python train.py --n_layer=18 --d_model=256 --n_head=8 --n_kv_head=1 --head_dim=32 --d_mlp=896 --vocab_size=4231 --activation="squared_relu" --norm="rmsnorm" --norm_place="pre" --norm_eps=1e-05 --positions="rope" --rope_base=10000.0 --rope_fraction=1.0 --qk_norm=false --attn_scale=0.177 --bias="none" --tie_embeddings=false --parallel_block=false --init="normal" --init_std_qkv=0.0493 --init_std_o=0.0 --init_std_up=0.0493 --init_std_down=0.0 --optimizer="soap_variant" --lr=0.0043 --lr_mult_qkv=0.4 --beta1=0.95 --beta2=0.95 --lr_head=0.0123 --grad_clip=1.0 --warmup_steps=200 --schedule="wsd" --decay_fraction=0.468 --decay_shape="linear" --final_lr_fraction=0.0 --batch_tokens=262144 --seq_len=256 --doc_mask=true --train_tokens=815000000 --steps=3109 --dataset="wikipedia_en"
Each number is 500 + 40 x the weight over its row's rms, rounded and kept within 0 to 999. Layers, rows and columns count from 0. Numbers have three digits each. The size before them is the row's rms in percent of the matrix's.

# layer 13 MLP down (transposed), 896x256, rms 0.14, rows 593-699, columns 192-255
101:520474506458513503464492500575524489438547551533485495574531467547513494538460480501468554469566539562465520487487522457519511560486495468594524461502510515504464501417469525527471540537459493
107:483521524494498562494490453476545476487504522567442519459473492509550544442451463492497494462491581491458490602464463513532461483516557524476538507496489441492566485511395511477516525498422539
100:498441484461489505402439490500503471535560527501539449506530456503467519491489501540532532445441436501462552500557492501490517516439507501451514441534513512573492570496499432503510482506459554
090:500477479519520460448476482525474490477486457514523518530569402451507501508519583463584530463472436411499542447488507470509522484560488496487527467537452453487499556513486559491532467539533477
100:522582505537507389517549450573532520514441482556537533605464514483421468572535503502570486518596451488488515560478561504495490607493498505469431504506537476565470556468466508456488468536620441
099:519474526426494461514544544550471526483508513485473506504555490433479456487499439465406542535478499537511494494549421479504572501473555509451451468532507488507445532444433474536515538474530510
096:478515482481524469506490528498519511450507579514410545553481482501362463534488536486561532451524506478498533534536507460493410543508573521523502536532511579500551414557485484497484589549524484
082:558530482452486556532471567463427511580486434522524457547557497468455491519523530528525450471492487492476528491487509452472443498531553547468503503497490489562459452482451584508475501570481453
095:446544497514543543477530489468534454482584515553480502501478518548515418565543461532491517488464514548458520497528517487607517463499485542498481568529558544554516479488523474465488519528493512
101:497467467492495438517501506510449486425497528529523450439544511510507469589494537473501546528488587488473546466476433521528525538584500480554433468517461500467491426477480501563485533510537477
103:452481534526516494599571529407498503486445488479488544463508535498503492491515543516451520494470516568556562463389590525434480536408447434510537484514560441525506509528447498568483476457554416
103:413558545487478563478500560532494565607481446514512484542542468544518499564480487510518523477427524510518502496476503487379514503481477486506586470438467478503468588462548453485512495507518478
104:509513542478471504490525445489471530504551550565419508481459492552454543458495437450485452539505517562511467509496526517502507538469549517457518489477544504530463542586510595505532423522491534
109:414467497536575576483495529430480401516474512574515531523463570399501411481442523478480460559528507504546520496473514520530447485464424552479526526502564487506481539520527495511417476491454502
094:613547547485512518506511521483578502553483534519509509549495443501596534512492471472534484530455544486495527409533471573488497562487434472509510540424541448475490557528506496497458473399594489
095:498513546443495507443520548457490488524484485451462465548491544486468470487513486467489497565546497486486510521536545481446470536488430419466510548466501475428538473478479512528484516526479523
104:538497520527486419503539521477452509494512554545564489440553509570477532411524484541525436495566501474540481503529473546558514545494448443500506550444460514573532515587551450532505474552555488
103:459541572500535451442491505407499566510466545443551499468470468470428441545437500556472536538535597455494534446485543451496464486500525512455461519492516544552510473514483489557483547442410508
104:538535433440448518490509464456428419516537512445472504490504498436526527527528491492469485494526555510521560535479468429456543488480575471519463442576482503578449525530414513464512526481549468
098:553459493452505479480534443546525466520504506478456485559483546519508528528489474480497450584551499494517563523506511547554494473480503565462469497539421511542508474495539442488488435443537465
100:552452497468474491499499517454435523400532494489509539436455504545468549535512471548496531490502452476463502403468443518463497529543473453560495568539523491506526462540493559447478484506525556
103:491541455475411502490470519444521499517516596516532555471528505524500531531515519529474526490518427476527496518463582470515543474471510441410477473456500464464496489466574495423567478549425479
103:467472465428492412569556506515490477488496465567495506448483513500558490561455548461497502496513521515438498436507440491504495526438507494469553585579562452489478493486474436483528518619551509
103:508510409488466422460497497475524532527460513536497497536516516439466553486524421520549567477452520503471537506459519503446507510556556493470405407555473557514455495466509473474518604502440565
109:537494494456453475487514474511495440563514477499449588498500517456522532559519513503469556443519456541480496547470496556521555506524443494529425466535509434393526450569551499453484534541498476
096:444481455459498536522525574603454541506529514597524459548478451485452527492532477515539521448479436547499462488491517504448500478508506500435502454474536503495486483486508519541461509532551420
096:557420494484523493510449494492510508481536461542473467470550472518470491572511505423565449584512424493533456505420528486471508555455469496559553533502572488506513417555484526490475497513494513
103:446474481428540499554531498522428490527538515493516480491579474487462492511489436516369432492463539517594543473555562529469541527441459477560487499556538524499454435483505464498507550510508535
097:501548517531523515491579523601502456531398447482536490479524494521497461511511493503521587444421469470544568522583470503466540417436478576467496474475473473505552520524526549458437415535522570
099:523551445546473544480417519455446439466483474521548471518470488499535491531522509595550474476598510556480536513472502493423532535544517572424467509549516459489582512557509483538512515500499515
105:492518537501505467483521545487548449567499511490493468500563572503462506462486549493539499516451486505579444511539452483524510454511468490497495552466567438495475471480488502529543451540537444
107:549525492458467501567509447515548462484420495505499452512472505440423464529508546469508407472513439549517452512533462510486485463527520440500543541486453533461478478448472478485582454479490536
103:506473490504479519459453522441493447461427541483464497499490451481426537454525456459502493600540497534473488527489483434474439543524506537529518511507494517459568527445596502532494511562632535
096:429417544522519457533474475507479462464519497531513494491501582529538513471594516515413465460491532500483487537482482478453530530477534528495476546485443501449471500507556507563485538553424542
106:547462485599528527511496520557450421519551476579479462475502489512496449496469408503454401492498537427452507518435468514489574489486481417513531471563460565496443540468532489513503473457467471
106:530487520492538461453489501496630597491463492509513480481457457596530504398485486503559546550536540517503485475503498489562494546494392452530564502538541500471457504464512492485532492451539507
099:480503507490485455433428609508493437542506511530493445447472535494472492453528447599529479421472508553427435497467460530425497479498525445556483451558539449574405549457537495477519492490559505
100:483480512477481442488502478450600486548495476455444528515465540532560533563508601455487537592423513535507513501571458389541509497435496546445537447536563475485533488502491527478477454611514510
097:530493421562534606475475545524576584505441492539553516514526502539480525483506508541516526567535506529485475477415490477465502468502545471523487475522583533555512488576536472474456488551478495
094:473479527490491531542504564460442524508491502472491506469517457488565485469568436442464555546585471480468495443499546496518561473530491517463535533504459496559488489553487504491467453518480519
099:553564466467553478511529524546472451467456480518535511524536537529526492554478417530529540509590527463394542500514446455491436543555505511519495450485529442505489540507510581523546469438514513
101:517542493489544546494421534493481513480430462431464512511525453602511444443524517484502499517517538462461470543526457465550443469571543447493460479490486518502615523554490475460521530470526550
099:542434481435392470477498484507488533499494482576523498450522519501475564534518521508560487508449486415451480456480470519540493479471482485493486455488497510538465547554459483528511547467471558
093:480543440536525505510557583455534421456451521669477456534526467461534517477444495524489477531435497528482475484498471541479484541540531480455479540500510509508517522494569513492577509509491479
110:513572420542484524481456476477545462500467436532502534474447513530572516523576529469508486489494599512471567457439533468495488461482566554512481525520441475519430562541496510535526510543458522
093:586460452492460482499533437480596468492533514510541484475472469471483508517467500462488517465414518518487498577478442473474523523501512483515494482502476481506601499487486461483500446500496511
109:495490517485404503558448475512510475472482538516462448545466530526486519522521372535554489497558493466436490498437467481516428504516495496430442500545496501483470449502520548472541482507524516
100:502582451552507578485439501559481426459503498558440481417446540488488480507505510488482484460558519444496437508539483512520516546516527428470502514431473545539474465512519411532522445525533432
106:418446481468506447490480474420485553481435439518474582524524505511551581502568461454551508496426485484577487438486472572555508471547548523451478483460569473541520523465468524544458508532497480
103:520496509491508443490475543455444436468523528520446510384513463550418527529460536516532484536571510391483509528547510574502515521577439540502513468493498388478474603483525481523442507459491496
095:464506534521490508499539507570549544475510508409527574485503454506486456467524432512489453497618520461537485479400523452541558482526468488461567467529448544433472494478478544436559596533491493
107:455466478495537483480489507546514500399459529519472517539484489507514521493478507500443588423526497483504531497542475581480541516484563552440466431490549506465545485473486526531541501551549506
097:530439444461494502517413468463525515544582492490534454442454591512573501476480479502498441520490431569510550422469502523488526470478516531471535532508488467484511502498491558530484551460512494
100:445457494500549587473582494518561566563513489562496562539552510479446519568549454528510480595460460482500539444523537476525548501499554552496437504490487488471474492492502490431570541521514530
106:514447475551471492548466480562563526437559528437460493509489468449426493495521501482474488505512570487518448450488501483496490497442520473498535581442485424505513484508497562498454543514524495
107:468497515453487464527555443510435449519459562503422523433596457530503547510517528503577479508446542545482475560508547509506489523500542532509426509509501512554462483504553540492428507584495416
092:430503498475525437502550520436557467479527469536529480458518500491463568498526481442460485423513536516498470515509435457535487558548566502523464523577445494511490471488469536498552492492500484
103:530563467487519489557500499559463452536516447407573450474475512427488522467453586544534429511492448541542445463537511474462467485526401540485511503532496528516433533532542465521502479478495522
096:462418446470506451425521546479489427514472454501453474495481526464460507469415481493488502464495529447456461495444540507505482473519487537601482447554510518504517454506507554517517422534413510
099:550500574540451457421432507468548506540487534441516471432457509525466507529478493569615549498510475413476413482494475500479459472588523495504512566451531518555497484521423517499494496516473410
101:570513513479476547562475462470459455565443494495589554502574435505489547528491496492466487506495474495382522534522502531478510447515494529525610441503497480511475492516414420512499467462504497
105:512484511567464484482493475481532479512481489572494460474501460428519481542520407495468473489535474519519547455543520536448602535584540464435475472510470493496527482530451581505422522506500431
099:500491519429450506522537453489506602539518470507496567497453523560514532542560507468513549444507513520481473482497558443501520589528523439525518482526512487453457421519455506455556542492519508
099:484520500468485583564456465504486496488504541548484491516445520529474505550529520512470488579550498550528460490458570468510588463508502467445454442494518476543489548520494498475508472414506503
105:500456490540485557533509476568491445471463472492465480583541496501571424491539545448546515497519504404453560498461500540515538488546446458509450472480478512460482497571514490519448513456519475
104:465526525551534507422461533468579546569577543517484459514474485555566480519463496468563523567493545480420467461525528482509514543552525518430510429490534401422473562467497477535527590478480527
106:472505463509508468460515477447595512528548522510483510503535519472460514488424519505545461476520484543504455477509454490421538536428434515547498572524487573466547553543483476477495494492567558
106:426429565494534486513470446507507560486466511533417458484476461495487535495500495543550561478534560579489474501448473540465474504503496541529496484481479517474510456548497511503460468497479480
100:477548451452456469494441545464498499552496468556430500496479551489429534510523532555581509526530541477548520468453504539479525460559485490488545506516481538414569467496526471469483526483514461
097:514534497474525542459463458516547530492528534549539445540567551510497482514430482511531486528497546521544576416537479493481531526467543455433493507524527488551445456449551567505479541543574497
105:500491522456503496451494526454456463474506485543471475528489475545550519464554501457494533501516454497476490564511389540480499492481490485522599555549538501413497500472469493467555412470457486
096:472570523485537528421491525506473490530482428563417384464566475480521503485461485559569513441491455496417558521483483537536501516514492424522535486515468542553417487505531482434456563510446480
095:521410512501526500471499543496518434535502397514427511453470509488457505555535508512453445465443506518450535506516524517572509473579540569524465489486573483562476457491511504478528561446444512
096:453504536484506505466412492462403578521511498501527477528454424464475511507495482523511457515477554561487471468498530508482536462528493486530523562543509468471503492459538547514457505499475499
095:506449426537507505525529457395476478502519482523473508447511546457507491516526560525476575497478558503516441505498503479475491528463535590530528484488533526518535523539487551569467477434536542
102:495501492528474562496493515458481551518453515540485535513503588561544515428539540482582447533462506528534502438512474497508484480543433527494459467494454422501536526454476468480556510561467548
099:467505572475512548510506549447450534489499469469512476505366454475447430508494459478491516512500549483402465561487429553467513510482440446468440553427472521497508510400550484515505566480496450
100:400503436438465497502455436494494538531500506521466514505565483526545502485471516509501518493558428501447595504503471494568507491550425504466509432526534484451494532513509483472506462521486524
099:546527482499537460493500495556502518461493491511471512509414517592372531478552598509538512490436488511506505478492470463574476475412493540448458542493557483531549577487506521572529545440502468
110:490502526490589471479457531529491545534433501482527575468491488466493480453468487543506526459521495503456481446544506545508515478554463526520495523476453494440525514504500461534485534481549532
100:512474456507508449484413517529506537593519535439468522524478519471564489446455544480460530520623419465501479523490466536524473492508504537539530547598504478531502527531499540448527489513460571
101:476491522454516490591497490465478534486499532535426478505491470514470496521546455555479511516424458521475456555482532510553473422478432541486513612514439488585496508507527455467461507537482465
101:497464432503511494467576438568424467489567529546458496499527525535479541436473483507532486457490458463476458475457458506474524414510518500462406510539481518485551497531440492485514504521455502
097:529456490546533508506518481479501437551562489421546445442532415505465499512421483539490510451584510495549489553496568497478519451386516518523548632523494572492470475505515473516532522543529445
098:503536508598524520422567556509572572496497450456564544565550526506519564590527450534516535482470508470553476493499458479410533456520505511477524458404513547516434491486497559428469484552477474
102:498527398545544483514564496503477507542494504541598542486499539484472514468437537569516532491526525485510517443484552508537592575473445546477451511534504424442482431580510530490491627534503482
100:537478445471551495531488475496513533476519444464529535491499474531496506493448483444508515395535533522479497521523486509541477436527474475465526434502565491587497490441511513435555500490494479
097:448490544498481454443460493425578409465484454455441539477418477483498441576513572459450487479375549502429463501523506490486545516539564535493463429451535501451512486547561550467467507523491483
103:444537504469494503527592513507523491473489538520561505486526476561474511582491535478452473498463428473473570520467513523478571476485453454437558502532512544475533546562569517448475443489522547
100:466421538504553444455468482456462463510518564476509520428535493590508558510486511482478441531566493509487507441498480500525470456483546551543505478438518477457509509506527490478545466523549480
100:478479515516563476467502499566582555544471465485470516534581518444497527547551489509517567525450545466514500478536465499514550495481505481474507531538558531527502492516538475574482559485503552
102:485549542473523503490469506458454479496505494438551484506507513492484514515497530539506518492502516434521451506443468512511422524550466518586480438509599452478476455469480488520481499405460448
090:516481486473484500565529556512523564514490533424429461515505435571509467508502524569461505487506537495475476537516505587494573500548500472493494504532515486544528494473434505471445498500494500
092:469456506493455521465453549467502492551558480610477509538552564505459508448506445529433498551536416453556491482520503558480491531535524545456508498511537492497479507517447469505497573500491456
098:492565569474439499464396457471495590515533486452550462428508486587493494481471531517479467462559495532449534432498429481511466499532514457456550471553497487515518528459471497588539602544493465
112:481531452511486546512516543508483446550427549522471476490494543607481505517500579541488474562518465521486492436570430516513512476504502528509520570582449509543513484563477453468487507555506516
082:500462540531481507425537456488498414519473462512545531426529499445559499473479541453519457505474512450537486489499552454485501520490490522509469485466445444521530455568463506519561501487516515
104:468456461497481437564496478450514459477500483463516537546464470508506474489515469573492498515494529539532510403470581574478504457433440484476538500471563511527552491507520544526468457501549567
106:515514444548475525557476458517545463486502529520523498505538477469594475503496487445488594528514448494515508522547516509461483454459475535513466528513502512456542535515540528542494521519522367
104:498449432526551470562545506521492519487475485489523470483410477426490494482496493526519541534512497544484486464536588544545471502549476494553449466514505530454460462531483540499513471569454467
090:481469486527488512488476541505470544464505517469367463482478509483545465431424490512485531470501462513557519466465538591444540482480464439433529446462501500508530524427472507506533447398484541
101:446486467449524459539490508414523426524501481469541569511464491471459514446522485588483501483551437507576509502474510502567554491501462498434548481475503497494500554474540480497405525543499508
094:465510504556540502413484465536522490568544542561529558516448494547501544443511480474478494477531526525498447451481523471517461576536492510413472510532503455509500492465538471565449537504499562
107:488573480491512549470514496459490460480460529421537443505471516598474506525515531532446526483525497504454520520504443492518558512505479401533514495530573439478528465439521507464477514537500464
090:504537566516519460466505474517427514494471501530542473481514415546538517495544495527527488475503564479517526440523484522475504483536469493492534486528555470441469493484539513432457587552519484
093:475484467477496476530487477585542452472451501422550451480556444482504481478465500497500431423489461531514420456529468497510517489552498555453498532421526551530493570511499523538499491508512525
092:528572551458505435464548498475462434515470518516564522437558506564524497505483394463419563518512478491479521576498487507522505489560563463532473537454491536543533482501514452488540520539471545
# layer 13 MLP up, 896x256, rms 0.139, rows 594-700, columns 192-255
100:468497473470569517441546389441541533532510507534523494460447569507451468490566504539406496502501468432530481553426514556525497514511471578505506501530478545510507400466484487470569529513485461
096:522400465531563537444514532474468442541473533453470480517523507539517499530515472432474468547521585538523452585441530486558429538482485448492427493513529479563515515484472524570470501435567589
086:514467513454521468450538549521512553549496521410502458482386474535534550565533505498485482516511539558428423576518513487480460447499494491552571452482520450458456494481522506444479550555524497
099:499482476479582490531423509551546571513462522520392505479532494447471505514520516474455490469552480493441503508482453461455633538453511526528500454477510547505532537553509508468507522498414476
100:525473499485449458569516504431535477507460452491414460537488481456517448518497485509499511455525547557479518520478474502506516417566492533487451482423439518496501556532488502469527518484579519
100:536481503530443456448489462481627504419476539461487603536540545359508437521512485516491511472444439475478512506533495517557438497504497551485555521496446526485495491461523532477497461512393531
100:505499564429517450533474515467521512569466516540566421567494496427446428515463502530472455496515501494469535536472463479535490495478540482422485496460460502539413490491514440477496501501460451
098:528503495498518551492531447471514515556573503485496508489454498490480418596461502472532471520510517576496441505550556508453490489433459458543438636476521536572455436510484474451508504495531527
098:547505562435452518464512517463515445557545501416455415503470541502479466481582487531469471516486456501516421505532519469601477554468538501498484522570504486534519490536530595459458525537440495
110:517467524597486508487436448453471565502481557497544480471378496473582492449503544446514540491528520439631494489504513447510470469463423502508484463510492484510547495440406484567473494484486508
105:455519457452473432480561435471512475409537549500535481485530486504469459496457502513493551471502566418568587530494450485406532493596504470527494476476488501552449486491504495466450495516497558
106:480530523481475491497570432522551483548505560618505509475436494575547516494532509478513510447552463483472505466499481491508463496509529484484461549481485458517623494500458513438442460444503605
109:475544507441412510502484479483448543524455467540513480548505527496506435551450458482456464467439448465483520465494566545529417502531491491515410537501501516573467521589541474513485484496458524
102:512557513565525424469457501420458511493479518546477496517451471549568464503445541479455567446519576522478469480532538419538538547477527456548509492448458556464492533493498449528579474411539478
088:585411479552518449535573485495517446461520503496450481505525463508530551532484533519493573473496502594532605499496486521478479518488513585518452479512420507477526558486520456499433510474545511
105:516497517545520544480458462508528447460539503533479510507546508424470499573527525502475536568529510371571506470539470441496487547522520504492521551455485482479516512404463430554462539518458486
105:563496528475495536490502505533512540560441510452519526417494516452466548482395515584508524426504479553483496456501532567468563482532510554480475537492467522462506495492492494453455540477499485
101:455550531508521462592505499517394577454538561547433490531543470539525575480545490450519535438452493421487476524429480496452467513519531560518430506469495556513502457444515504527531533533458485
097:447503514556470459389507555506571453514559523516388496576515476483448505530471504479494476476547523476482506526498553489503535500526477475426534542557496495490536491515486498533525441532508484
087:543530520576503492553493511490499497505552526479500599505522531587497450454430495462448494460495561398455535597496507517483465429557481493560546536481489546465546512533519445543501462563441491
099:513515468505499446449557490528473466470455514531471509498522430482519509511558478484484513500508534532525541421445485525576529443513482482565565512427492421554518496547548501515535479506513465
101:520500491487515620575524489418451489498500458534525405437519500552526448520455553464590538465460531511458493468579525465523556475505497480527432464471477522507475455446534433491492510495469429
095:474494512571500467505465502420575489477467452494435452478442510433464551554521433517547493500493578506542489476524516414542502465525482496490483440369485525465511470426519470542506463446501452
105:520477549437540478562504534537491537491449473553534482502513517458527445491446424587447469520508585486508492521441451423466482440477485450496477440544418503463438537457475590412514510541508503
093:500457505491517474513487553487445502446610527557447518475510494490491521513520505516505441459473521526521473491486505422480565533486574503416435408564435514472416469434507510431522444525444509
098:519493445478469476561465502549491538538476430482458462473513531445552504555426435488483437494429534450443515501431465480512503557493509554483471466489450488455479510488473565514510481471531499
101:538487506487454544528509526487538446450432492475544555446503490558581519492525512523448429433536512497449521486440500475513440546498534533541441501490491542484425419512490494552629497493492516
091:471488505489438553522515538465518556471480514505562497524472471568408456477502594491503469483498515463468443575454524483586562463495543530425495432479510479463565476482488454553526492596449582
097:530450528574519529510486472485498526560488472529490598537519493489445492548548498540500493432527518475549497529474536396512462475507567481564456458430408564513487556444471475484511520512569493
114:551539512504462503574395495476456502559502534519507460448519510439498456534487479435515509478497490497545530467560467486467476467463428493499475480509464523570548424543444535520553524511465592
102:469504529518488472485571419471506411532496510496563435589513485477522398530513565444503495416495520513529512490524503439566553514458567414525542390480551535497566529523501564603507435500489533
105:517542435464545442414575473423474489501526519523450533537531503515485523455477425554528482491432540520482491578480445533460573534495467510550500479496474492497514510506466515471520499471458489
095:541494531551449496562497503580448517380570494466510462444381512512449537530506527598504460509526546511488527564484500425510518452426449558479534472447537587472534483477457539530474491524525496
108:583503512482556483452418505471543514494421505482507524434524466468519416513511501551487509521511470486543518533469512452500458562511461489504514423482520541533505500479558508553472521539478491
105:522520519510508466504540449601470541429471505460535529493489474429457503527485540477477491499475465474511476565463488477496512470505488541413542500485496487524514482436506442496483492495521550
102:471502553462495405445483461440447498486563516542562531476464472437550546493489576426552503439499494449502455560496607463538473509486478440436544482539498455481461502506519504578500490504510467
100:468545499409523420554538459477410509454512476542434519537481572460484449541451541508506450485456499462444496518541534487505561525432499486568472486443528523505515514550536493493549491465511520
103:550553485546491485451485553461545527549491500510508423512518541532453475526512563511538550521495521500562453587486475481503485495456541490518498465457500479530540489493540497508540502469502609
099:529496514594528363505497399507559513522533472456452492534465490516482501498494487509463529529496572528499474580475487472479536553445507494476605493496512520455494475548485450456506538477497526
100:499534503535470506546516569535481569491461561532526520423517463517542459450538529490451426394476473490550526468528447557566476478523472561494468500527474503588471464497579438558489453443465544
104:513524528486539432505541471501505557519507473471541509546498495414501470463500493560445502545521462403450513481496545577486509521442403431488510479515517579571510509436454493515426448537484460
092:487437469542465491411462532486460447569478461578497516425486510431556458511498471444439477523562512554463562525547434457464508533469521538526517530529484465492549471479546439455469445541537538
095:494486548456473582471447424503478516519482491578466493478518551482399439533517482449481505409530502523472390507496514462591533488418513426489484452541495495501451493541537444527524535548482563
104:479465477450517490432561575566534592446492473510517475536539546485501480508416445464378517516472468490569479522526544536501509501494607493417462526509541493563560525540559465517499525540516466
094:520499433500512480492573466519446506480488464652508552444469497440565547494505503509546487497560565491457471475539482502504494476497494544502507558488556458500530454612484480517549421531477460
108:534467433473531557491450575525475530515548487513529482439558477497540484511435579498446511471447446456542530490545463568466625490495462481475481537495381476434488417546418509472519504494468480
090:529511489455440453553449500530478523487490554472539489518571507480491458574502538552492524448462545493490556517441544470544577448479444486538458510496467533466578576449506575505444541495468538
102:493555541553458460460502473431439501499468520455419516477434515497428388493494503471536493522492454471439516425476530544440505493501484426551508498538456586475509539539517529535469506522471543
106:504519485445511485412482571464505523480545583496576510514480545522435439555453506513405524524511518451529496524477505553468534561530463585522532491516536525495550467498506553444571554559510494
089:601560424503573515478436495418468556539455449499416455528572531475508544463497532468519455510474499506511494479435489565485504489461482579483464484616481535578508513443486562580491486487503509
111:522474511542479461502538472492442516536512480489517542505492537516514483431507547417528513372517571512476531488434514519487429498507497468554519493524470454560547486516533481439482483497485460
094:564474507458502473558534454483476480577528547490524555497526500478427477560473534566492558447474506494519566486499462525503482540506525549463459447493478478494477459482473486471451502519493515
099:452468589540452486490539414416492554563487515452523566523574494496537510543505513568478411536554466538485462474504518496502493537456472511555496531473548473518526477424544449521538450491486553
108:499537559403485462526496495545525509430544517463499493491516504561447528489507453456512450557528554492560486473559518497485491528487440559504435576538451471529532489487530501489487502504511524
110:435519547550554504521489540504520522469523596510509492520460523523515481494454511556583486464458545532443446463504593469517493491484506554470474552462425445549447492524503543553499568534403542
087:525506509459466461554471422542494488508460504616526607558492461484498440515523518450489544508518595538449496513466495500508506532569492477499475514462487598492522532487516462445473448485585461
107:418530533544466463527533446476471536483469433540533427487496524461410489433495535538459567528497396458435498510521463565468492403516591513456491493514475509511526549516500498489491463512416485
097:524481547491470498512471569405541504575460526389518475503508446510431531494510506514508589542405501566510516513473516510569474520470484501537548524518525571534483469575498488524506494529498552
099:542520448497416548469548502527452470445487422510506500511544563555496516549532513450452507458447462493496520483417580500475532447478530465481472454490439482508528521522490433551444574476446488
097:506457512462561536493534554552525550401494427485476497474517551482515537508561427401574528468477508499514486543432525523438477566445427502488498547500511496478512525530477511497524548531534442
092:504498487508554477504459540555494609470459519474481448472525517502504544572445484511585511562522435510501497503459480533557554552477471502499560499442449513503515517494493535538506488518505542
096:518462495535492513549479465535506560464552494526438501455490561562537480534503517449530465518481539541512548481487555477481511564492520503458404536579557438501548552469453530464537535485472459
104:467564597481485534489532487556452562520508546423509525540458489424462486472470518599465547507507491474535543537457452478541483435535415478523474508461430459502496489468503451501463445548505561
104:543544507445548461540493497500452534425478471578543544445526455467539424469478613462497541505470516500508409482481532473457477478477498561526471530476451520551488476512541458513479441481540571
107:513522516483477504616510422508556457426583564489565456540473524503529493561511530488578538570491482499507455508439575468558516426456482494429486430474514459487448403503538512529506467472502485
104:515460514484454524475485491461467494470487511536473501516504438553529476519537504459489504570509526518469448504435514473481505507495504478592541472511476562547545469517464500508485507490543512
101:488451547565491465541503474468497497564475471559516504514526505400509534543497521463517473459520515395462478532481532497457463476438510488555525481442464513499496474510520461524543541487467508
102:513525536439540528494502511434567494494536506511453479403443509504524408484552462501444468462590487513516514497552495455577492571496518491474521526540522485432465467538451487476477495502512453
092:497538448506535527503505503541464432516464531419529471549506550462536529552571439538445534448429520548494554481515425486494501566455504499545466495522507451571524500524460515442504497517515432
108:506608527439492544542478489440419524435528474407515438475506439529511460480459501546482507516450547504441522450493514506439480496491509581525512484466458546567497442508490491443530452504565489
091:557515553536493491548539499494540528539486531514497486499536511544526472441518476462480511522442495461544452519486529564526475501459427538517519448504501465551551480592440466554519430465546482
096:571448522510536507520481544492444493526567463436534501436508478438472452457444541495469497520567525470480602516470460427441429521490515532514486430528435501457528458526496513477509494542542482
099:520548484467531477525456493530463574465493479508430470513535523527527481491493561550499506462504539570495434498511465449455540446420487564472540492441466550486537436485514476441502499518533523
097:545499492509512472590483542498524477514508523501514504490465566499523516465497491607506555517539462514492465523534525467471563531455516545542556516567440456497450481537497469490467592460494440
103:495521518548496512530459537570511504480491493537512467441461512513497467542485570491473532421513457508507463488485507562483469488527483546449401479529485576500524452485532514462524431495530471
102:498527523497525442561530509537450523529478533492549522501489507528518501532482505494449515540497484438454512574489471504544509520544518487547490503535516488456482469477482449609515483412524579
096:597529459488559490508439497553542464483504470513501496523536498491466539553440530448519491475461420433465593527455436534471506481500515478505450453536516511498506537488488424465517425480467497
108:497498472469532499530474570512425566473504439519429515507492405575473440545473518502479472479489472497514538474529458555494471486472459503518481433582478540589506508503514497551470521472451485
112:493522540505465429474539515543516515535479480478569464517511512502458476446458485531462569438528447522453543475542465454497484479542542468540487551508465567543532508501535489573493464503517501
094:454494461491481476463464441506513482435497618498502555534464529542487417493433485511500494507621482510448478481479445508506527439486513517538532456534521450480578472520518462512515556562460474
106:462436515546542527420439503505527489417448524535523484496495495443514482433417434424551506508491561428424487477492490495539498478415563480450482514499519546505529504518525500508448542509551483
100:524486508502484490415479467553545503476482470485473465534434569528453441425502517553507501511496461497436500490546570458521450517453463523413427476487478432483506457497535538500521469488521546
103:479455450452522421469485437499452484515537511488478555522508469460525523509494436493503574502491482461480491473501463499477549433488541536451467533469532532509409526478538554539515509527538553
103:477481530580612494466565497454500548521504476472485492550511485534563579579579579555435513580504499522545468492519470457500426399491489554584596408461551563461538533537453549452540478517532473
103:523575454443514399517515486488460459492457598460534538529527558502544519378416512486489538455474543559520453475449468455468483545497476510410474499433456452567420482513548521499482513433503414
104:483571413599528480551516540504502538473529532467487520481485479487453548484481510505510474468472481526476442497516522536533494555522521523425496450489545542447556497524504451438529544448505480
101:448428526560504541554573476451407550486470435479459503544544534469548524465496446468498493470528496478485519544492514491462485516451497509508545506502503467479503401563499586536471509491491506
101:520517538452512496506441562471490509466534516460536439498576507493549442516543461461538536547504539520550425482536408458504523528510434534467538450417501458533518484470517532534449464435521424
101:533425464534613476473484505431506506485532560544502466492557515458580460513425410443445490501506501505500442564487504475532580482486517462488523523521502522514527526460436538441465426485573530
105:508553445532492474493560526485440526577523481497472423511474449492512572480490490475532518508484519459521476530496533467525504470521541455504491446485551554556471501415573453536462532475570594
101:437494545514466487505485446501493624467486503524497475530554451516486547493534408435490485497470516491461453513449500464507454503496584495460484559504463449481490448545517537596505472472479519
092:381489496542570462553470497511514502522475539484494438533499522507536448513490509450507482479522542462526458543547473531511456447470510552482520489559499488523528584515472456439456550464495424
091:504472464484472491542521433438523489542499482514476534509515503462528450512437573429546519532409530439509472478527460480405522475469497464469492579525497536514500430560503493558488533497536510
103:454543462520465516503603528386476480465510464508499519461476487470485544502496565470504463465556518553489508555522494473487469536456479571506444552510485451487514497486484520531653571522555534
110:483480585495486551499510481510466457470480522504459572619477476562496479486534526518543490525500508548497465564521537579502532525488545564555530525479534454471483530572506520536568605513448500
085:509483446507470501520520422496466512484548542506512463533450492455483494462511466556540421555512522504477555464487492505529532497482480484558546462521500394478541422482556503544560560465526581
107:498481508514548483554505466488470488490511484519458460446440460520527514491456518551478528394484454553488460522514569557557479503479455548532411579495587487488541492515503431488518480429515514
110:454553469530509515549523511479478516441535477517510562495539425541494498534459476422485465533487511415576468512511494458515477469513498502498473538484463554546447520473436550486519450478529502
105:442407546443565459434481491458496564505593486557505517469515498531507445540514456528521513500486510569518485479467539525487462463473497504513442534511513560506525506506505498516434526501523403
100:544454502437507429451503506521504498493473541553460449466483528478515415545493537527499403474513497538421504485442499448577490476438484408490502477587456488485398473455581488487497459459517522
104:472537472491475476504512503493527454480588493503476533499534471439512508572515571463534484452474600496439450491499452514577474503503583499563509527417487585458520440450471483462478507547488445
089:528539538429527469507491554375531488513439409417458514501535460481443561449508540517492469583528500454505531532526542504519415479492517460545506471464458541481532452520469518509462487489468463
106:485547580507488478491487479500511540556500440490481514437457534469482514500473500501563468466520448516534481452494588562493510420411410532529524559499535492541538491494550546564482417493406512
093:500474518505470484525486536514469473540483514488486518523499462531555507496521467547509503472514528519487468464469553560506492481464548448467475441476537479489503495431495463453449517462523446
094:605505541584542534497501454535386524475475476489510537457548493580445583465522495480515501548526502446448564563482523534472449531430451521514450521441492545511533492569494550486519443523493538
095:448468542506511413547470468480521540509556531526507484418473527456533488449522551489493505541526537481532499557508443479466537498553508434538517603506443496462440418529520459458458455444497456
098:479489427479555514491417493533486456456532512533465525490450528568501531519510482529432540538551510547490508489483522491505470528481526495530513538471524505499548492474447456492380475509469468